Part of a small language model's weights: 10 layers, 3061 steps.
Each number is 128 + 32 x the weight over its row's rms, rounded and kept within 0 to 255. Layers, rows and columns count from 0. Numbers have three digits each. The size before them is the row's rms in percent of the matrix's.

# layer 2 MLP down, 192x768, rms 0.163, rows 0-131, columns 0-47
088:142102159090060158132172139119124126128138180125144160136094136194144153171119100086177149098109117090122148161112158174118164063187117158084104
100:133055082107134117100096133062158109129077119154107082179128100115106113129137132141120071111130135156153140102091104124171176126168118105129133
109:136129104119227110164153166135178156144095081175085143189097126138114122125113124114127104172137135079110181149109139145129125137101082109121133
106:100115119145196191115130086086111099129116068175151142080161125129076151147100108132110116094142128146132094103113178176133145162145111124110114
102:106111156071182151108116141121111131113121134102105154115133147114099154110065079111142121069119169158129069094161106118159136135106104158159161
098:077118126100081155095155107133086161150151118040152126133181091144089108120153145093107131158093097115136076091086161117182164174113145155163128
112:065138094119164133143133153082103133102121146074103099123090175133188116140096142171072120125111110119131133127128110143105150144064122141143151
103:127104125066176134155141140124131139051117119161104082098117101102168170163063108141112175211095114094109153097104148159043094129179071087138124
097:081086111076111188116135154116169169071135134082125135087132144142109143120113132079127193112076153174131098109149113047164114122120058213133128
102:136127195146094087101081103147124090137116089143165110151098107163177096149148116153164152106154139178096139064111144134172141168096148146170141
099:179121144119106123150117163105188182104120150159093086138157118137160108118144153104140183121069122192110169160145091155071162129158145215136145
097:086147184160124151151165095164120117130131119111126115110152113155159171098104103208101109133157174119142138135139106124152117137173120144098207
100:145227103111136138130152112109117196137112177112152174164105128178103114107142109213115099147132095186145104159151147110149132102126162099131166
093:100102123157096116141087110204127090085080149127128141071139123151143159078124134162144169116114128142081169175141100173103145110090121111102091
099:122120122106141113107114125081117161130170110119182162100089124168130147086090145130169097126128105190146145117081147157161163175101142108155120
098:146112169161112111126071110123166121113096140169074095070148144147064138159130123163180132106120079191096187132134133140122113154115090085138122
110:128137152158174077133133132171144063106121185068172153108135116147201124101108130094142160116167130108074099161187119104098108118171113136101084
101:115171103149180147114103179094089141124120152102152145133123174136091087138139164082102125149159132150107175170164107102060098078142166128155094
100:126114141106136066158141145125135097208113094087115163083137144218193119143080146161166135117124169171139093142131153148120180112144127168105152
103:178149150188153127146129145112183100139133133096152181160154154175087129151147103146114149139149180119176157135135129118169173193142116134129087
103:110153133116066108181123081110170154088116136118172202157166181120183115105196080108155139205108082110167148174133160125164091103157136152138146
099:165172180157126149132158216100184139127118178080117121102137132160105138036123107106118097177159168122120131104151187129088123085146112122149108
103:152165173142036145131155110117123171096184106127104102147107133138126090201160080181143114082099121131096096114134132158168163094117100169137128
103:111154160149132100158134096083122127064140104100132150121092085088115135149164150199154105063094078141086138109168093227076091137151178175126147
097:124120118074218120136135098138104139173202120155054120133124141166131102112101141116091175081109093092156201113136082154101135146102114158164117
100:129163150084132074180126059140168145142163147109143150150147137084149152108122105182089118103157132048152135165134105137205135145147076159113255
099:138097100146127091091091164158090181103125143084129148110153145163145101086140138132123104142155177124118102082095138163080127157143114161148114
098:097088112120140244161131102124113167119124113176131144104192136125121151124110137135165131159163086097140117124137161135098084101153118120141178
095:092083162188101122122162094167186192090182137152118081176137065151119199105163144120120184154083145103147150139153151094116157091120160126111169
099:177131100145097138156104142133106096150089157145108122166122086228145136133133164200149093146075121126167148075065194122121132130128100124145153
099:138145167131159059112153142138148148112189117130178183152136131139083149116172105227221112145110155131114163074157182126058156085114163103109180
108:093149091132127115149162095119071122125142130151145100153111098175111138114152094145158149107126127150157129164088100119114145099140076142095108
093:107134105096118145140125143099184181114105130135146140120186112134135062152202101153121148139153151126091114129129177066099118160121085153141176
106:119091090180171099101176100110163098106195120100137142128098083129161138129104071138176110125136142140140153093110133127160096134143069117120124
104:123118095126101165096114164100150112068121126133147137050136137155087128070158060114115120152094099150106109106123154056104078079062129141120114
099:137108144138138153088093073119118139156151143138138173124131169154120180115121209117099194086147099165173131105152185109108185177074090181118131
100:105135108128106145127125116142090125131143139085083142165125147125080108155108152123167123158171109141103128145124149160103127126176204132125164
099:123133118129091145055138157151198116076121137142120160114188112133087201131129094066151143094186170142133092155166112170058087125072180109115191
097:150081120124175103101149147104160147090135125149095080135126049114102159108140188091061163135173064144151096101104087150117100132114163158132151
094:139129110097109100141168145147087139107103165168125102156034076156140122126068140098151138118126143178136096102107125067177177089153135155105129
097:059149154085138097079150150143141127127170126052173087128113123119090063093129084172099162124172109143122098115128124153169138169120111120075156
098:120142144187154134129146105112131092121126147054146154126159095121202074107099128133155176151096100149120172147086099146135120164088033177142115
100:117138107198039089107110123123179127139093147087158121214124076102160116156134136145142094118159083032122131130098106150130069105171169091169179
101:081123093147149100113112158153170175157111182154105096114156099131107146066185095136154135135167140112118130114106122062070043099174051140157047
099:156122118092107156093120138177125112124127158176135145118174094138177166168126163133219160090084113079173084127118097109123116130172082154099126
092:103115169149136105127152077156140164061172069137155135149141148119109107130162128130154104176157128143144164135138170139106157105077107183087089
102:143072081102125110130119156119175160091087146091136122133130158139087126094117089112133094152169128188154144125204141113093134183129083124091116
104:140071172095135119134139066149146048093117086128086137131138164123070131065131119148156154152102164140128147073142143175095138135146103131207115
107:080085123135206136103144134124147073102170135195106093139108092184130220101142080160156116160134080137129103143148138110156106143109137147144168
099:068129180089179075112091159118114140107160141168154119122064169120132126122165114117177064176162148173137088128124111099100145110075147123123153
105:120102107049096120127126166142130115104117108124086103137099084143134108130092165143091124159094127091126131100105119085072112135149134108157097
100:150136139112096142091164157107148117114165187177060078133099128111101117158143111129104182067195133177133129106122172155155174150131149094134086
094:133104117092162157060101180167089153085173137116081115148150112184179149146163108150159076137148069113106211169120160132159120101169131084138143
099:131176160108150171148084157174124099116120132125115103134186129099144166159131156091133117103167116148105143138071162192150186150178168136145143
098:152170140154114137130166176123125146147094122142154142128132055144179119177099137117167111152135094127101146135130120141160106178150096132126168
097:118182103158099125087177140144198144078136135117139110138079138151140156083123065074164093159125161138125132128093149166126147142128118155119158
101:104095142126185125110116065102134135153161094140173087169089105190197173180150198052154147109107135060074221123137094093133112143166080121104147
098:152107135111076112187141214124083137131170142120087124122119153086148120074042121170127103102130150138111182144127124129159157114120150072155090
117:124124093141123112187110113115085135206133138092107105125161091100115106156094168100070127095216133158142147134161110138136123101130144167135128
103:123074147148097158162131099159166154163118124140142099126136133080145152145062106145099137134156044094075092165122079119126055145126144147131114
099:105080135133061142145132169160110138144134158151179163118145154115141098185135127137155164167124170123132128131042082110168075134085150097155101
102:121073148138061074130139185140071115137101103143143193111155145120103127111144115150160082138151169139130081161135085122114143132099119167163095
093:194116122156118158114131115098154180118127144093078079140070154149161140166121060128116134137111115106155132100054108133158115176115080138155148
107:139098119129126147125137123117139133201127147116070139103166114119146135187129062127100137107109147112079166129109123147129109128112056110081152
101:107085122076149092176140129112093145156166101151090130084094086213132131132147088077137095146164122132167082147112072162137168141114114118091070
104:108144106102157101099099077110115117133159124152138135134124157063112118120181145065091148137127114109115086140094171124097121142135143156154146
100:141125127155121108116098107116144114161125148078112178122096123100175137145108125107153084128145148106088115119205115144147107078121128056127190
103:124141132097107150082120109053118168143086124159120094181188054157103133147118113148105134152150104103161155111109140133164169126158137066168114
100:148086096117146125126089144145129132113049130107151122166143065104108153107123146132101102200100127171165168143081190112110085148120090168138110
092:100115150158154137153115110137148084120162105092195079119123175162096091167207098163128147086161108164104117145177201106138121113131093115131132
100:119066132147128094120134159135151185145121146128158139138178147052179133068157164131136187118168107152161083133122084146135144140104095162156153
102:151128112112099127149123172174121129141118092105155112132155053143060133095180130109196106074069137138108148103124157107109094133139095109108068
103:101162115080135129143118132138102151086137155073132158135128116199165147092089142146080101161102099108112140106109109121084176145183126160130140
101:167144175108105125140146106098162153154119046081147109116112072144161157175131097173165132125069178129122109072101085163060117137170133112130099
097:148111123149152159080113180157162105132060113140146129092130089113114106101177133140088167140152125190126144084144146125064026122172139120104125
101:123197107107144151135099080106136134161161151128086148145094157152153075140105098164136098153183189154134117092117173186118129097093148107175184
100:161086140124113117082155119128111074117104049173110155139146179116121125104097104178114095102151112109116154175215127123163163167107116113082125
104:105082134140070144112158168123108091152084116119111129119093099161154148093155095104104206165120161141112109102155125124119102124127104135112147
097:202127099125088131124149144159112099150105118159100099152151136157144147082128107136086140160106139131145052066088118141087156150219118105143118
099:075174132159102117166137212136158164111149144114165116100139093121162111123147150061111127142092212129140085141182088096116076070147135141057106
099:131113130124091157126097096106089122160094122126095141130155119119161063116179096088068184142097134133176129103144164160084147144145121093138120
092:099128179100126132127135180156132077182124122176107113079177109150178158063121065097141162122175149112110144122107110158109187125047126132097090
102:106096173165126127134178152127141182122182162139150156134110128093073150059122119118137176130139141089097098141124150138069171151141133103112132
096:105214188135076151105121139071164120087129151152112158119122154100188162122193136145158089120089074189141162125210189154167174084173180072105146
094:226093163104111074111134136148139141134121135143148111127119165084124080093087104094124147172159113046134128141094097111117123209162145144115114
102:172165111114126089118123089105161127127147174136136128100190144121120100159073114110168101133165151094111078126092126126108125137125092167150150
102:137176088074096102129177162104145139056104102131125222191194119165122170125152134163149166081135139099124128148146093131154125172117163082105130
096:115102087060131167163061117142118148111073090157136078146172160116071079102140116131181080184141165189116171087138139133150119120089140102166105
099:153152114126165103133116075116132119128142156115116169086193130175160104138199124164111058142120111123129173082132111116180122149043103157133095
088:160166201119094084130160182094161066160123104090130138118127119168125108159149127106127157145085129195098080083123049135080149102096101143112116
094:155152088155108192166125139153142195164145072180141079094152143088127070173112104116104142092153084095117132200147134101159179113168131138134139
092:126046125143122046162133138114126111159093068168102126128163179102165099101114082152217143147130100074193117130087104117135138152142128104134062
103:087156133150072169091132182104146146119124167079133146150073112153191124139167171144107168158163156090123113186145114151143103139201081136122130
100:097143150167115116116136185110150187076110118089142140116067095128017130072092151142137158140091088114184113090190121110132142154079117124097201
106:166155136194117097103098116162114143134123164114140117102100131178110136081155124137153140153109155105147135077080117152119168142130166141167096
100:118074125100138117127158072116129111108153068172123116109139149122120093161143162136131138138137128154131168174094184044119147163098131212101102
104:100161155125134127141130170073102134153186076131140099143146164123116097097109116135120155113126116142106110102119117084075099121026116099152134
095:106101162161123105178090129057126173136137165118121101130114176124078138109151191112083157098118131108112107191116133126164184123111095157127100
106:109117113098118117111074124209131129177146101149173153067113116144153102124116128143147114119099136144174143132165081153156137068102144089150152
095:104078131092153087119145162174080147109088176049156119139146154148144112126166132135129130152103114136164101159102123096153154100085112149136072
098:131091121159116032120167114142160090116123187115061103143047174110095156125157137130199134122139087068133129109112152137123140144113145143112138
103:109093097099150151091172143145161145072084074113131126111089132107145145099135138161166049150115146176100115075102102147082158055154138071120105
095:057145090155128092147103136211122141100160160115201152098115119167165107165176061085171162113138111104109111112165142119172059100085097168108138
094:124121137117075130134107126112106135195123119160132149145146136129144119122117125129130138067109093121132165130086132140214151139091133080134144
104:160136089086128158151151135097160121052116124135094177100179089178144110099126158078196149129162158137136060123148106119119101088127184126098078
099:074154117083122220178106101113078120101127120136100175149119146084128135159167128108148128133152085242102143139184178090115133136058133079148137
093:119106064064182115185153190167093107106126127066113097097084162121132155143147120166124132163084147162092134158127131152098059122118100119194143
098:120118119114131136152131160090125157139108140207138135101133099104129153123131140166110085107181164132140096151117135179164098087128157100135117
096:090087099112064095109127115190126142150079098129140172132100047109104084128085103087152160126109141109173156155115095116145141154154130124099130
119:142075101100116129143093134148145125180093089086145130095101060141087127154136157109129122145129152174092085151122127118113096082169151072193117
092:168123150106121108062107133174120105166129121166166101142084131159141198139132135131099070158091116147084187116161120105124102179182114089107146
097:155142103086131123125069145191138119142131162159115216116143129132081178107111091104076122105087096090178126129168150137165107153109165104145098
100:178131123084162149134123141123142126163131105183112121135117137199117178126122129120082112126104143151142161098115192055103133199153156111128161
099:109139140155153172111149143118182158131113135118143167138107116042110080051147176127158138102138152110122182146151119099129110124113081164074141
100:116154177138216057107109110108121142182155159101088122189101133105105086063121122140096131083139171136118148066099116092102160157089116182159102
095:135140173117157091132129136126129079091138114112116098158104142157157148033111160155157101160180105091156113103123111100138173136105104160128136
104:126127141125142072120186122160125141138159098135095135108076154126096127095113144177100101142136107099099121178167108133126176094091117134146151
091:131070132145141092093118176151143164127144066121100114115155170154099151130083101157129124166124128215140118148129134141091151101082114143174105
096:130149183141093139085158168072083149149178107100101173119134183149165115149136158097134161115081152110098169135185101073119115122127168175077136
104:128143136157102106082208083117114140123113114112140150125160122117152090166172115132120102149152151078136141130096175166166134155198085163109132
104:179163149132127091075113131196135114162116114151165128136090160131178106114135102072129077108135132159152115153099071100128149133134173138131096
095:183096090109137144165093129178100161115035108156096109190075080177131147129162215129122119138093141196171118157137196086043107053127190093106077
099:126185149176130116189104188184129177127195112118097090139134117115143134139127073150131184218089136159094099141160121105135083157144106130083178
088:185132162140113124114137124090093062147126085118073164181165084174147137114136206141073125113159125134111086195119133204110140127080161119132184
100:115169113193124063152109177169154157080122028080143150163150117132106081102146096150155124130145206203101101131078095091138109137126136098137127
113:109114086110131095110080106178129161147205082150157118150113143097140143117110092086064164104085105130120182121171196059108098198125129131138119
093:101217104096118149103102162142128189099194146152119180094114069067132166153188182144111148123150131121124088103201118158150098175146162187125155
098:133119148114183075079116139113168100132134161115143109191190088083201119151174101121141101134075097134091058149104155137166196101074127122117121
099:130172117135085183125102111153107068142162121092107143165134107092149077107094111124134133143127084145100093167118091161090144095112122115164153
098:157172149175171133095174142134073105138072144142108090158107105084129098149146161107132144159130129137163117151086137071111081125170146102134190
101:110165162183122104070108149106137160113130085127171174205113161112115145161089143126113145192139085171097061166133096143108117111122104152116092
100:165114208194137149172109118110118156069091106117153195135177151159094107127147155199027084085100075162157109138168097142140143122196143182138094